Part of a small language model's weights: 22M parameters, 7451 steps.
Each number is 500 + 25 x the weight over its row's rms, rounded and kept within 0 to 999. Layers, rows and columns count from 0. Numbers have three digits each. The size before them is the row's rms in percent of the matrix's.

# layer 5 MLP up, 1024x256, rms 0.104, rows 157-211, columns 128-255
112:514503472492471491475484487529514481534419520548511478516506470522537514486514499485540453476505512451504498454544474510511528530521523464497470514483516526525493476509468451540548526492499537479527482486506482518522490495490504484491511523480521503503501525483538532537503484489461515542492533455454490477439472485478505486453506500512469463520481521482514502476536520460545496513488
105:534500483481471488517528503570487471500495496432521544512509468528518527475503477501531512496498473489509511534562489502510490469483483501504475484503468494490490483509509447490503533471487524470514529479524486526575517512526478524507482523497517477480526536500492510501542432470522471548491515502520506474442543481488504455486482458458508548482498502476466484504532498503530511519510
103:518491478434476538480472489469479480506502446516529509440486523512487495426523506500507486439468492513487518562454465493495551466494480471497551533503493548523505503477498494494511476487522480562494480504517488535532492488500498495522492560553482520522500498470476503487477496442496523496496521503510491492486506521488491494528466512498472511525493513519483522466526500517520485496485
090:500487470514469527501487509543486497513486519511466482464501529457475524503479569501480493471521535500477497532542506516517448512514526465518491513493534535488506484505554433500499469506523474466495514502477484495509514524523497463500495529547464472480480476477449510499483479504517471499514518510469477495513499480473509497495473480476496491484492554484507547484479516515467468534518
103:447499541496497489481482534520473500490472446492500460434521486519496501535453544516490512456514509522526531489571496497482531483485513520472493504473511486518499484496489504492512503466476504498497509545516511521504497537520505491478516498509509504487526483500538524527483537460475499522489520482480464481471478517479509483460497521508525516511511539500465532516496475454516505457504
100:495491476481506522554524512515503540505508471459555531477508558523500468531500501543561485505515484512497541508478570512500499511502480512513476487515474498480501528551532462531479482489444521462526514513464465503482453528468493463499491467520500470536521499467484527506536529460522474496515522578451477472473480489520548503494477478487515497462511458487516495506476515489478515472541
097:525550519515523507478522522497538520502496495495507485486512510527481542478501512511490535536477488522518473539459530503453533553452507508486536497512468535488484512511487496510545494495544465507489506512475525498519517505512523494475471451513498465508532517536533530495520460530559446539522493483512484435522527535487520476502463470482517542533496491466483486501490529512521499508523
102:490517524544453466523538514498446487438472521495495511467504481492519493518476442508484523510463516494522473507468508489493515500462476511486507463534522491500523522522512490520500482471493510498450522456507478494491444474499540498552510519526507514479521478492482474555492494469492505530502487570526517493504515486457504489496460512501510493515471491531497491464500503458457513448487
099:527506501536499509549524511478484521497526446560505469505476456493480462509491471551436482548517502492467498499539525511493454472527465519520495481503496460500530497518514527458507517502484509450463497503499536488480454508491487504502473503543503489488532504459528461504490516512542532494550463489513536439496526531485520482530491500508470545515442493509508506533481514490456544491447
095:476460508477517505515478481523460463484470469492559513482488525531485509514495515531471491492475484511474561473512514542455524467530497500508480491532524484523498448518480497505509504498519508512506495486538522475514527487516493475506478497489504530496504512546479533535494471482480499534506493450482464498481513526488479569507524476539579481490471504491523463533477487519474475496530
110:542500526499465486518499496467523507502515483448502547515522505494464520516485513492537510491451511475526548548482506468491464494461515464473504517483511483528516487497509512461497485516533499480516531447465480500517526488507484457496520470481461474528488544517494512506483541484520493510541495487500514513513451522483471485490487460488514497498443498472545490517505524502475516528512
090:541548489517518569503503488496484500522490504456458507482492456479497524487499530439454505511499499487487490485525460526484489483536487537538511470495537531500492530491488489525450496474464554453505476460510478495479488533518501529520474431501487506503457499487476532482530482496481467489530519504523528488492485448483491487501511469478522503476525515496529514467513526513532508500520
102:553488463506537450536460503464511485507521477518546497514496484459474485491456479500555482505515519513458513502498507533533497492469499507480542496465464503537476506542505437506486483502529508472540517492505460542497528506493482472502529457506490477521435443431499505469532466482524469550490515507476499507533511529495500456541495492512526510486483466505519487502491522493478527501508
095:510534508508494488495483459512477517521483529497518513478498484527475435459449525510484475501540476476518531511481497528492453497515483545514460552507494504490484455483509518516512490552507503563492447491516526528467495527506518493481507481501510465470527502545519481494474481531509494487492482478531499491502484486484472511465509510505483527496530512531488530478484520505510480544553
097:479537493490484499516511512485474524524460440517469503511535489519514494500492497472508490517537535537536487567500491530476524507494462505449482559475498491512494467501504489504476444522526500495482531499502539430470506505542463464452517487507516512457532490523527510514510489537491515498512509526468458483507489520560473482470488453490498492527507544507519514510461511498479460510486
090:527480532535524468522526503530510531486453503501506508488507518501468507519470529504503492502492484466537463489525515501489539516485464498465516523494495490485510479450499502503498492506518514474508488465473505521460502483502523530451458481478489490509523486512504469505479514522496513558542492493513501464510504507493520546499502548521536486540551487534537484533480496461516494509485
089:528498492497507462501458524488491431508502501513512513534503478498532498468489504507522485476535514523502474507506456511532547547524511485514516433436559498492494473526479457510499436519510512502517528504503490538495501492512449473485476451518504519485491498488523555520476476508534539512508475518479533558539517525458525512507502499519515490458501518473452571503476559521508491535512
111:478499541521511497500493445442518515493476476460472504480524490538501484491477517516524553491454472513491573505495486548491511527458476493463529496522491543437499481467498431478502487481469520481474470474481519508502505480480534517533500522531479499471498476503485508482494488548490546482514485474484536515479497494529547463485508520490496464488471507512495495488523502451505503497506
102:498529517510464522507489526521507500508474505494522543491447559495486506493497498510525511522500490532502499505532480518470472541520501503491495503513511503504468487484454483438513506520488556492483507512462490542497473562450490548471452474491511472505531509500537535508494475468524497488467527498529500528490510471473509497537491466530471494541467522536510454509522505484473517509511
092:445495507550489521488496478509473487477494471485476488493405493536523489473514508475527523526511502505521547503513521527518507516503533462486484518539502528515515507466491495492486513480546532498507511528545478546444506491471486504502514478507479460461486493524493536510455489504504524466465516488512486504482517525511521447487461463488500506547528492518493513446482514545494460478504
096:479543451522506496491500502522497513453498490505486496510488480513490511529493489489524465472466489543497489466474491492503533497480543450531484488495480515439472511457570477501494551513520513492501460517540477469513471529494510458538539520493512527532502493525518492502505518539503492474501469519528474488525500552529528461506499484484488533526534503505565509519546469520524513513467
122:491478484502470486489536505481538506490486531509485456534497517432528502513515530489482494529498522461466502491538524479519527517498532501461525470544514496501522515463505512461494502497494491507451503469476465525523501513478452545480494529531484507505503488480506493472517432498481483538527523472507497518503532494481494512496530517481489517465493549493536470573461421491457494523463
096:461546498495488509494494502484478495484530479524499494518504486531476511500506497451491526479508542468569494525527546487454536485466493540498483467501506481463466477517503496530439463507502465516517470523493494489502487514559510555504524512462480510482490488494513478552530505489493536471514503493473504496499505534529504506490452512495526449485468527493456515470520487489496527471494
090:461492511472500480552488531475492503483508480523465518478502480541519522486487499510446487518572450486528485559459479488481462535527514475482495535486533489494446516526500513463477453513468497516504498505536477544494507464485507499489508495509513515465487502514480484537451535488488517507486509454473513493497492497468457489489471537493493496529510497524512534483541497467500505483544
095:470453499531468502503480459525542520504534481489499497461509495502511513476481506525513499525473448476505510499523486491465495509500454463505473521489504548477487512519463491530484499470494524470463515540496534511513512502507514481483489485493502519461528511475474500520537477474465536498435474497459449451536499530510537446520499516512482490496506465474500512486529491478550493519523
101:466472535553505490488479474493532522528526497515516494500520513473522506511549523500530491509514492490475501467489490493492494423489515504505496553464537483501441523461493506515481478502512480512535499501561515531546482484515487559477499521462549473509502544487503523513476473546485487487542480492500476498470442489431481519465512504480525487515465529457520522490472518501476462491502
094:485488495556506539471471495486465505502551453461501493503486506441529471481502475461525545492524486500475497499476471504499506540517480481492548476502494499501517486452536457468518519485499486514489544470531434502487499507452498527516517485492507476513491501515486492487499546463503539504517502504534505504484472505506490502481505491573508532443485510491499481495490529494482494501533
103:463488498487480526484499521507484521505490474517563503528533493497490514522522505511507503492479462453523492467469494535477546500506525462505535514458488524538481485490537499509490485474515490516530556453515485523516503541437533456499502487488491500507495471497532517459443503549469515498524500486529511502506438465521477498530488492513492510443504513490528492508474522508514494484454
094:519482487512544535512529524508519455468493497541461476464480522483511515457509507477514533482519523475473509540550494513520489474524556483482526505499532506519508492481497482479495551519544535504493495485531484527534516493507471543520493514529515503506487484460449544490490504496506515502489500467449451501475462517455530460486507465486501455509479530499514470505520513497485458506495
104:558518504509500485511497495506486473489507472481511498520515504493481476499536486544509537516520503527547512474476489493526500530486473475500468540484557510490470486502443483511513481485518498494512492465529529517514514519527492508523491477538524464471502510476545494498444528491444487495485474470504479549506526473509516519543499485503475519456519472490498483551552552475519492496532
098:520482491464439476490500501491515519522496483534490506513489499462504549513498490477506482485501436466525431518502474500461495552500518500508468479477466490523502537492534489521488489500505478463521557501510514529504503467469507456499509508526482510507503519507513460493511522488498517499458501551533504495488491475475545525475513484506463480508543516489517472506573506518501524483478
098:483500512530479476512467506479485520512452546478493503539471473506494503468539577533515404553540502502554502540509516452508516464506487499503517502468506496471531498523517491524513508484518450493499474473514513496510490485475497499509482477516483500501463472524502489484527498511472532476479505550519530455470536484522543461505461500561514466456539481535494489521535504477499538535502
102:513488501477532547515520480528525553501493484469480487460495550476504465515508446443508473477519484526447490561523544512522490473541504483517498504508531523486550521530565503516498490506500480506535472533494509519488499491430507460497462508520538502519506501495481492442506540475548490516536483480522503504481503511500515495516488500508483473525501511482502486492462540515485501516502
093:500423474458522479550528490516490510550546484509510512478491525501483490539516498523506502466488498520498525509528477514507540513528504511514499519467483492487494486475494454461504470479499506484461510527501487491516509539482495486479510503517523531506533516528476490489497491465504502438488449512506476513483507553517519516501476513521562507480472503540507492481460499446520499523482
099:516487492508496532452502530457497484511482498466491496505505477508504503469547518432481479551523470469516522486471522492497529506503501568466524479460499498504526499517538520506460512485477499493512516489469493493485501465514527516465435475492500473476515457482468492501521485517481485524505518549541510484500504516511542494498484449505504489484496491527538504553482519487486529482489
098:459467486505551494495509510481480492512477499490503526471489506541510565490471498477515489538476506527503493489523483546521465499478547491506516498479531522515494495507493488527498556510502487526449492531509464484473514490515461531486466487502451494520514486537527525514488520524479530505494479508504492535545484519465454518478480536477505480489489470509503477476478505482523506517524
091:519528455507532552514511497509487492487452509508510491535520499468502546493528512493492484535517515521498499517481472505489527509490490538525480503518513549508519537539478469507518471518508515517467539521480462525459482518537494501483499518524507524506513529463461539489495517505489512491498535482517493473470458488520527509484525489464465490500504476500471520534475448490447494486523
102:493510465499471514545516484505515492456483503535517509487503484507494490535516514481488503517549503498498521490529494495522472496501543473543558492494479514472454493539543511505544489462498506453505442459496484506503509521492520458468501486475504522500544510507473545479537547491536520469496478524482511495448482510472519459496512524493557463518507487508536495483524480473484557527486
090:467514488509485524525500521488519525490507495529504540487508503501517509411501484528493492508504490488449488488556473523501505494478537500456467507491506507527516461534489472532500553507524507524475515508504484535488485481499456521466468472499535514510473516510488475487516503478508533513488464511525470515503502476501489515513547480467501509481531405464518544523487465532465536530501
099:482552548530482498527476488517519502554483485528467523515491507527525520534513485528489461491515488499496510520515545492492534488534499482461504470542533489496476495483450480491502483492446490445504519516484491481499491512483477458484488499524518492530449470476499517505502493495467513535541491487537509491503530502487490433552512486531529485516479531506539504473495485503476519528524
102:553463503523460545507492490504495483490522455556497538521556483519529527479504446535517528527481482513534528483534454514493528512501552500487507493521505500499499468511530531532494480516506449491471496551487515518504446470524457512456520431491509488504508548480461485493467534493471457509499570490497550500509489533520473542497538480518506506495574537504512492509486506468488466518511
112:499522485518508485522543465533507499452530442514502505482510533506493480497499520524550509513449483533517547493532465477481524488468502473528546523519499548492500453468491488491478468549485469496494475528502506547501526508500477503498544543528507541547481537468478475456525496497511526489491517553493499505517512463516503510509487524498484488497486528478478500519512488561489463517526
107:528474496462475476456480517498492505506489474545508540494509507498491491511491523502495451498500495466495501456503520468487522475470515483477502504443514482466478473510486517502470489462525464498514522478531501480504531535484507508486510517477457494554469505476496570532549486512523475509518513506521480530495478493498500488511498479438509509496507498491494506513512507518487531466534
104:483548542461501493535526482544465506506524508505492490477481514494534531564514497510504537509489478496506539502508536486520516494517508567487488522552502472501515441537527509517497497488535508485457480519502481472485464524536480479506521507465492479482458487503522458488503484433495504499493518462501504509514549459496518550504519477488485444465492511544498486511501512469496544523489
092:525476493512477519534540508506520497513489490522512458508502524518524541519505496491481511487510520504463465512475509470491516540538499522504487520490510443552532519471461486457452483496480491482503526496470500466465515515500543517495506485466502497517489534498521484495467459502510478481521488520527484492482484511452491521500491500509522475497476484498496529464428500513479465518520
105:526512449503464512495501524509526534489470450488522495500450459456500525527480507464494449469529525494477476512497470517508463512500474504515497496492532494470472510497483534493518454459514537485470487519495495544555515508463437486499484520550520543508482521495505531493531530504493514502534547474486513534480526529443503470531519487530546507501501511476492543498519517517492491482462
098:492484516504508486489482534522494485537495475527465438492559518524501510519498484480470500497488509507511457541483514487509458522503448471478535490482521505531425512503510509475508544482491474533508516473482516487456500500459487502547463502500505439525551501500452510481477540490538437448506516471489505524466501504508516517538468519481525519527509544490539519502517483511508512504505
104:486511440503512512526487524495527496488500551490503490550505502493506473512533483480512510524521502521521526494487517473510468509522539492500468471511557509501478490511525496506482531481494481505487502492521479480480507547482559503502430488451497474521478482467509464512523460491499526483500515493484538515537528459482508479508473533520490484471492481507513513507502481446532480480483
086:510555480473513493511467496512502476503449531507497499475487558454446487495518475512478481464490526513485505533479446489482526507489493465515501523511485526539494502473528459506507510511483515484493490477487517445484524538530492515516482502549500497499500476514496493500513537508516512520549496518478547460501467508461534468497495525512506524535531466486528504429468513543528508494491
103:484540511505503511461590527484496479495478511476514502483534493524527525474512499540475507501482483500494501556522492502484529481515491486495502547491466528512505496482485514553491505494543445468513514511506492517525517507516500503433457464520497531489459505512499513489483488455514523493535493537485453493512520494479444547559549508490521469515459514513484516493472536498531524500545
089:468527507475506524516514508514492469444533536534493473507503515480509510470531486496476528499555517566530469521490488497469517512541501490512512511488516478512464495503509510508518497509508485502464488444539493510545468466459519487545489521524516502475490496489500497507475438496540509506544524499489530498478495474499523506555496514489474481492455492489508495445489515496513489522429
111:521491529493542501530502468558464467572537497547524475521482497507478484489507489526530534515492500476489471459510535504549502518528502488486464552537509485529486507514479495476530554519508543483518484491534485515497548523500494487490516490506538439554498529492510535472485547523497526504465518503495450504487437491486490490511489520486507477459483463505472474548510530474497495501474
103:530492494439484518476478551482521524456490468510472485490511519532467533511495502526473512487476503479442520446468445539500544483469519473497518519443495543478521503500471497457483513501518540525506504495452487506526505479512559465480514479456475513491550497507531487465473476529469477524463521506505478533462511475525507507495479511484540490493531533497496482506510530524484477479527
090:493567544495472493518437528528517526500507474489573510488568493480491553497541488504517480454508497458510514492512487556525530518491523483482494483505460499491484516505502495509460484503542478540482527460461518482471513490492534515458526481486488480523488459533480517503549489500533481502540508521513481510529522477529496533471505542517502454537521478449505439534489479495491546493479
101:472477541520508529502492491482492505491496477516530495521510494520474440508452456455514520500503483503515453494482503498510535464477475488536496508463514514494500491533535521475497508495490511572524514492469535537536482520517516514500483475532505460532529517486502456472547498533464456502482481505497507532502538452468509492486481509506472490533512477525534484476529507458485526462440
# layer 5 MLP down (transposed), 1024x256, rms 0.105, rows 157-210, columns 128-255
096:516482515526604501445440461521543494532515531502523487478484506504474551467510434491520499459504505528487498486504500497485525514534487523501494496474503487468519476511440487519521459505513482491476509490460478511483488507512533487511474526496497486478498475487497448475536467509520547522534477511468525497506487523509506515501522526463474461500501519495472508486563468473459516486538
104:492521449500436490478463477540507474546518487473452534551494504509482476512514484524542485522499492548480458560502519505479504490517507516498496479492495480490513492508515536548481515519516517496533529556497487497551504544508539480453509509463509495444491503504497512465554510519492488495511537558516488504505507519486477473491508532475493470519509469474500496488506462461515488489518
104:445524487475481514492512510508506495493492487486526482470487490499470505466555498503483528474462489463492494512508528525512576491509475487517498500496514513489523510531488477490477489515501471492485514547457524496558472475513491459490455527543513466538471471492479502521503502482454496507577466483493494545503498557508473522498468478492489513513487490497519522485466494490520513481554
087:534464483502507527522484487485488484501503506524504515495521512475503536505475468516475529489484518513501430575523488485508547506492438487501493498541547490452532479525471508485499525517561503525484481530504520488511493486510485482482479535481494478515484508473497484529506459471473496487603539513480476523529513528504518489499520486474505464478519527476539495486509500471484509534557
104:469529493508518507492527556567519527499462471511470488545505544517523532501490533481474483512440490515510493474504500473506486519558540473512519510513516499504471462536513493422507491502505509479513530497479466553454486489485489471500482477496472493492502502479498541531466504507442549539509480528492497456523470491448480527486524496488494466471514530445475511511458497545534507487470
095:503494476504464523513515516516531484462525531471524435493516480547562496524500504502507506530513441474541513511473461492503450523495484518504534538535467523470570519475492502489493457510540490450450506507490489508506504537506504529466522481480497506502507523516492528503489495515518494492541499554494510515493559474494474504522500458508552501508519526478527518494524488511501509494492
100:472513495511464490477481490514505493507447533498512481507527503481500556475512489517477477533520482504509498513432519532531486458488481517503543548505483531526530513506516486482510532499516464510503466530519499511502532437487502503490546469529448494503507517487488528492506489495498494473508509492472496520497486499472487519464483482494486482525497517471522505496521543476473514536513
096:488469486428522451517538505509505486519486467478521490532486491496460493478469542516515456471519493500469524491480482467508477459512517492491513521484476479487497539497498531489490524506514518488493536489487481504512559520482464539491519467480464454518511489524510516463516486507506496501549474505499482501548519494505486511525517527496518518429521508503443521507486517466460493462489
099:508528497573541508490460524480515468494481509476505555528474515542513479477472466502495509519497502499503519519513504515495523511499477483483490517473524494501508458491509494469546492517452515447500559510519492478481459504522443464476460498493512487495487492487471498493506542509521517529582514491493555528476491481486504520507468518541483473525486462529418489509489515431542547498519
096:497480458491483476527466479509479492487504537471524493476468493532477475498490454496490496565476565475502444493491517537514527505462520509499532499550520508474535473508523471470514519483518519538527451529511521501472520482511481513481503534510487534494475560495505547506462535518535509483481503486503530525507494482501531485511502476519477498488517529490510490535452477458484502482511
104:485507493513513474469501541521497461515495511507512463431503476489528485502504526507532516541495511511496540517485481477479477528513506499490488525476497468509554480460486485530471540496509522495522481464497487519453493490484505477497479468468488479492441427512453414524487471474520433472530549471518510498495497528475457482488493496528542498491491514498461484512532493520509513534485
100:469495451489468475496511519493510503506530481515507502526489527511545420504531494535501517512491554553466488506493537490519503505522507493523493475493492522490497540533518495523526518526516547484546498525437506500564523481508516500499506505484529519520436509463505490486485493474495513459512513529516488475487466527514478496503524519497538523529561491485467474550508504414517496495480
103:443470488453542515524463505477543503512475474506500524517524484448476500556468504487486500509494519479447478476488511523459492509495501506511467524514496509505525518520511509468522486507536465521473531498422497473504482505486510488510512476488492515467491449500478506481499507542480519447524479539478499494541482485506514509496475440505481499488491475568537504492478499520471470514572
093:514510516507505435486501487474495498517518497447520543529496484472557455470458482493485496502478508471481545504478496508521527454516514527538481484489485518500444538487442543524496500535498501471514520504481483505486459504463472490459527508480514488457481531516499495433519477507503514475500524486505490514504502524507555505474496500503504506515513537481504468463486461519520489493485
098:488483538462468526494531506533533506469485513508511508495503464551476485504530496456501500537522502496501485518501522458563519499480528496483455517497456552481479535513485491506463478491500492501482535496464488512517478518518492516490545502532509486515476509506520546485511484474463520451529503534471512514507499487523491521445489507579500511522492540488491511508518521470478516508501
087:492501488437491501460511472501522464472497512480494458503531444508506460485496493486498530494539496483532531515517495475499486486538536476529489538453530504487481496483478517515477492523497540535498496487555542516514505499461475520491479518500486452483546505509488467521527518443504506543566520485491504549491525532496555479474525479469472522476518516494467512496509467506472492509507
094:543497500558550558493507468484543454519533486512509527466491501519502512503510497552459469516478509517528491492542522505487436528513505487518478550514504533500496495547427484513506525529471525504472484530516539503497499512514544516521478551463521506479489527489500538523490495462505481522599523494487519453497461470530501503499510472529509524512530476510544515539496522515489462518528
091:536482500493516530461502498488510490467541513464462494497474555516489437543484493533495456528475514480470469498502493480509481495544524484523514489491504513529491511496445524465462469519488462484485502524477537509462495482464503526462479484507484519507485499526498492482497541441489497479471479463501445523487486518540563515553502534542491494508528534507510513519492504495518513464485
092:497539492493461479498502512505541498462496515486518484519459498475490465489516503462462467521467473520517484469476568518455465478517477487494507504503509516486491470522475438449491510492473476506500527533519478539502490498515483506541483482504490470483558510524482464535533479433507514475421527482467502490491525473460514477525466500492531489526471462493503518478516482539516529473512
098:463511482486535522498555459484494457498505527507506550478461502458493487524495516500472496504524486517492468487530492527510538520500506536499514506481518492513463515489469485485510492516517472482444499515481497508478488541533490463513468513449490536466511497512501502520574456468500487502502498499498488481500506503554475548498516548467515540501473507507504480485482508557494467500482
102:557523460532510512493482475500539531508519515570544501552543518506524532534505499458510450501484468478518467501497533472530479507548461471506473507525498489489478495496491495532493551479507481456508467515494524496481518495475459495482528494481530492514516473502469520477528537497495478488516462454515530470501513553494509482468447474543522460474501472498476492498484487522469558504472
101:509515510467521500527507521457498511503521532542462514471496516477478508495515476501493497483478550459461508490468498505518477510516497489486476521500541485514520484522479517457489475499480470511455474470443469497513509511520484554469496480489556495490509515462519510483498517437525477461509464488526472478438509514473518489532543538537546467492478473511457506520496501501500512498489
098:490475471464485562569525513515455505515518494499509482486428563567488515499503523447509503487495519494530498485471508481499514522484527449493494450496508528516504502479517495465503522517500503500523538486515541496493503521494524527478516488523491450529479516489514497504523535506505521517502480506499493486487457527514428523474499530532519527485463486539444479514477511510513512468537
095:490498511505514504467491525526471506489464475489508528477488507486481501465497467472510517513521528497522524507522471554524493544497509465517520491465486498468512557478530487537485455533486542548490510473495514481448506528489522447475467518485470495505492500479475501529513517520472504495523468489504526500487517520499517545524491515485437546508479511495534506541529476524504466509502
091:499473542494512526518491543451498543502508450558516460478515472537483500532500465510474466526476521503500533479508519488516489481483488470530488530495496513525535471472515515488483491499495473537528530512501502514479506563516513491499481498528496465492466507496520524521516516445517456476476506477468518520508508459483505508537510494496511524515513513517486492494498497555523529500501
106:515497507519480497569458468499536531553527531524502480528498496507505524489494496503513485522481523495509485486481477545566519518507495505495523527493519521448514497510459516511488504497486486525485509490550513523549471500522486549528472486515515486540535486502491494498477488455505499503538505507488513515489470498483513540488537487489546479509469494482456503529471523517507495426528
105:482473514512484547448478492515505497494529509511512503498510536510490528480507500493451506501512461494540490474534485498504507556479467489489507490507519497529467468478481469475502536516483481515489502497475489475497509496523522535508526515515451469506514516498503432560519495499493501470536497440525484504454499490480517513514497406542491535496504507501479480511531519495543497532498
110:501498462518520526459523542518465497493507479506484490473489449502526528530503450527477514528483514525504471522462525502520482490522526516534502524503470480497477488518512466489509499462478550501500534497486498503532499522503505466456485532509488500495535482538474527496467512478461469518545522494506449480513450517490519483500496500514458546529506490469502487515472504512485524472485
091:514482502470491553520510488508487495508513474530482472447507488485499526530534553487469488495517489558530456519511494502511516514516472507524488542556512536483512522497497549507488521492492486501482460496476465550469475542456500543535479504498486464501524511509512471472515507503491519485512491510500562481438479495529517514494518510483503463462523496492513489475477452509466543514460
098:489508507491509499495445485489485510524499501493491505489504491522493490479541452529546451487536533497503540526483507469521494483474481476495527500486511503513489546471458506520492530454542475528464532490505485526494487497475463511510524487538504499517517443523488501488508498477513504510495502473489550479515522500522490487467499479479491522468460499533442507498493515485503499514573
099:488531487503527540507515437524499481509492492512542508503548461465497447502493484531530517488475476519460509525485489508495467501433493548500527493506468489498467495513559484508534491495520546483494507514479451521493522509551511470486503527468485486500439467479499480507539555532511508515522505487518491491502514480433449540505480503489520521472487478469486507460516496509528478435528
099:523487465497500514505543487501494458494495466479519537501517501466550533485512520484488489525543539537496485557488519478521466472504533473510494486457464537508516467459463518524523533471486477477499470531542458481492487433486452479486432508468478522501480484482503482490506523491488488499508516522520481504479507527511523523534480530503524517499508520514517487481543557513491528488485
103:470495487519506498505487482562523483523500480498496477526478561505499523477491513513480504499489480494482464475496404456518497439492535547509509502487514489508494508535536454466510520504492449486476518565463520528499561493452501484503508473535485485524526482533476469513499490477528498462487464492443485492523471470470480516502523502517510469483535488481509509499491500526532484510536
094:502484494509518533487480515522474513512511500507507505493504536481501516539500555463483501475510511497497488475507513520482434496492496550508486498498523505500469513503558480495499481507492498518479515491519508480488523520551469504480464457521503498485487492483487463487500534497485488539522451484520568523454544525471525556512535491484517520485466475474514519494517554485495483478457
104:536504463522507550490479499491502482515473520534521487540503502516488537458497503486506487514471455498514500470502504513453514490458464526513484531509520509479483512500532514498477546516495477513524491492485472498535489488497480493488511526533455463496560525561460489498501524471433532551495483506541509505495490481492514511474477486541486550497459541468526495542460492464452529494511
096:523476454478565479495485500553509508530532471472553513539495520502522494478519503539543504450485468507478478509465469512480497498475474517550503506525508485543479504479471504482478510507529552483503513447512484510475442496537504517467520465512480444516507524533496462520512479468489484512482515498538525516475537490524508446472519537515471512510507487543507481481487492475554488491497
098:475518504460492505485465495512516495571510482505512542506502509574463484486456504482499492474457459545479485551508507522483484481509529527481513504510486543491478486479483520501507456484505507504488519493504465497499507476500500482506511517503487521521485523521500493470460527497551501476497475516530495472517495497506511512493508537500558542453489473450478482481522499480506512492517
103:538493507487470528513526522530477494541498547530491542478519497506514486482552534521522475522555502500479492510492513516479509505526466497470463463491520522514487547533532502516524493551482539433477526476521506512450520482536483569511501507504515512485470500467526476497502440492465458528484444516523505476528472484490505516454536498485534504534517494468484507486479501506493486530517
099:528446505481472508495496507486524544526493527487475509498481498475527522493509450490523498489493497478525488517471533493461510517497502496518481496486444502539531456486449495472536524530471472459576502485526451499458509496506528481474510496484517512526488469487539486467516509514520489505462465490535465504502448509483450547515543486466477483487509501452514523481495508491479494502497
094:478585505525509534483465502478486482510496517498490474471544527525492491482512509453524505449471464533511507489509493490521469471493516508491522510506491527489514488496428493495463485473503467520483546475603543570480512507539491460537495528488476468518457491440496486489478511478481478494501530523469524492500464514497452505558519501500515502485511494540500494498497488500513496501483
096:519524464462519548515501520509505493485507490494510481505563499520466531482447469526493485511534500468504547482478551498509528442505543484554497538484520484474490472512532555530490483519482469493494499523517494480476469527510508513471563499494479532498514498507462479488511540499531496486535534525534532535473514530498461517513499488465473510511520549500503483477493486502494508538550
103:497483465556540446526503455455486521506530525494496497520508505500468501492521493510498505516472477503511496491505481459552509514502476445519480537522446500506509493518546458518512464521502530515512500559513489484536453471484475486514530511504504437520465491500478459468531467463499468523448477509505472543485503493482481500538484480524513513520491501520528521484476510490503489492503
095:515498509512550479505501506496501481492517521513491494486485482492472495495462500484521516493476470530511499496503511494510516488485501511498499506462453508504514507468317511504526510505497505522499526484527515492523482541527478521483461495529500495474517485496472455500489530516502514488541518517496517503505507486474501519493501477524465533499515533530547520509492483505475531515477
101:544503544484509467526458442440465484505525498507501451506540528497483519496501478528462526458509472502455490533487456503498516515499471521543485512501506480459494491501476459482502516540543511453513522528500512531488480486492525485542526537495491448484484435526498507495493500524511521553498506445503530518485537491493463489524473505474471478472481554474518494458469504509465516499473
091:522517524497544558522536496576492493500477546508537540488501489488534479506472526482487469536526528531527546474472495506543516488501494492496479491492525497447476512500463498538479507497477469459455499497496487488497527522538503540497514533526488514496521497473487515498475499482493480455519493519497482525464499554527460521483509492498531517520490497472522537524415495535530511498521
107:548531487561530512483496523545537489458499479506512494518486519526497450540515509505503471493515506494517481528485466491498478520511514539488514509452457515509492526520488491514527517509488501500521467484502485495486491542440453507511481531520522522504478496525503462506521510540494503528471549471516538516485475535511489505501533503516493486425521510506499518559507510470522513511476
100:438480512484497534496471532512536496449497537495509459529532528489507526513484497514488497532466491502494496534506508506541467503473511498510536472541475526525504430551584455513498546530518469501482483526473492493488550500467551471458489515457522503492459515533458482499486530513530483502487476497500505507500562465529494507488481530479542530475503539473502472527531452531514467501529
101:518495496493524487524504512487486470487514483534508511472527508537535502503506473539496517455502528469530476492520517445534484486512498544510534535511504467576492473490505508484503511456536537485535522474491480445453472484507532505517543471505537490518503483528523487481501502497513541515519521470500478489513516469496505462476494508504490473530523478510504473507480427497506480540493
094:536518491486494510476514483476495497512461513507514470464492507506514505475464508507474511484542520522465508507537523485455538509502517459503505529528518510459494494515467530475471489515499451513506463498491492508493507501487456482489504499520461521508498546511525469529421535512508511494611510511480518533509477467431476534472508506488527523493555485467526485519482488486501462521445
103:479441535441469499507516509533494487513548479502544495507505512530456501496536493518464473513497516511503484542520488520560447473531544504502484536481533453487483491540473469501537513490526497481508480494490452493501488479492490533491464465503495476491519501499509495499506522491498525488566522465503527516496486518453503505524497481469501535517485511517505537492502502471491503592541
088:498530461472511452566490502480520521522510521481494561497483543507496487518473484509524476484489543487503558470529501486495477517474539479505496479479522531498499511446442515485488455510488484492493508509480490498489544493496499508483481461506502505486494497518538461479460506481482489458518496524467471456502538476509530471525475500514484532455517467499543514494537481531482496444519
108:492472515503512486521437453522506470514483505483486529542525524490502501491487512484529483506451474497537482474537483482516538491472505495481481502526536557499527517506502529518540514478501490522516530480488505503495523520490491485515494482499505519480515487525519508494484512499466483547494459490509510490510452497535506473518525546489496516521566491480498441505556543534478504512468
098:542485510446459491491502509504487546494557483524481513492505470518492501494437488527519469501474495544490457492458496489499486477491487502564495535482515498485452525521502483468495490544508508484519485468451461537502520470503542505506484540503488509493515492507476485475541488516489487468457471498486500484541480475499477513484501432522456489509529495509488538529481496516495495519508
095:516532493507482518572496442504481516446450520499486510524476506468498501473464504494490486563488493488463498516460537501522497454543569483516505474499463510496540530470441521500509534514502488472520527467503511497485462511529524538488505486528494501469509488500524480510503506511503497509503486488531499506507495545474530551499503558473530523459507484514523530477428489514513488534543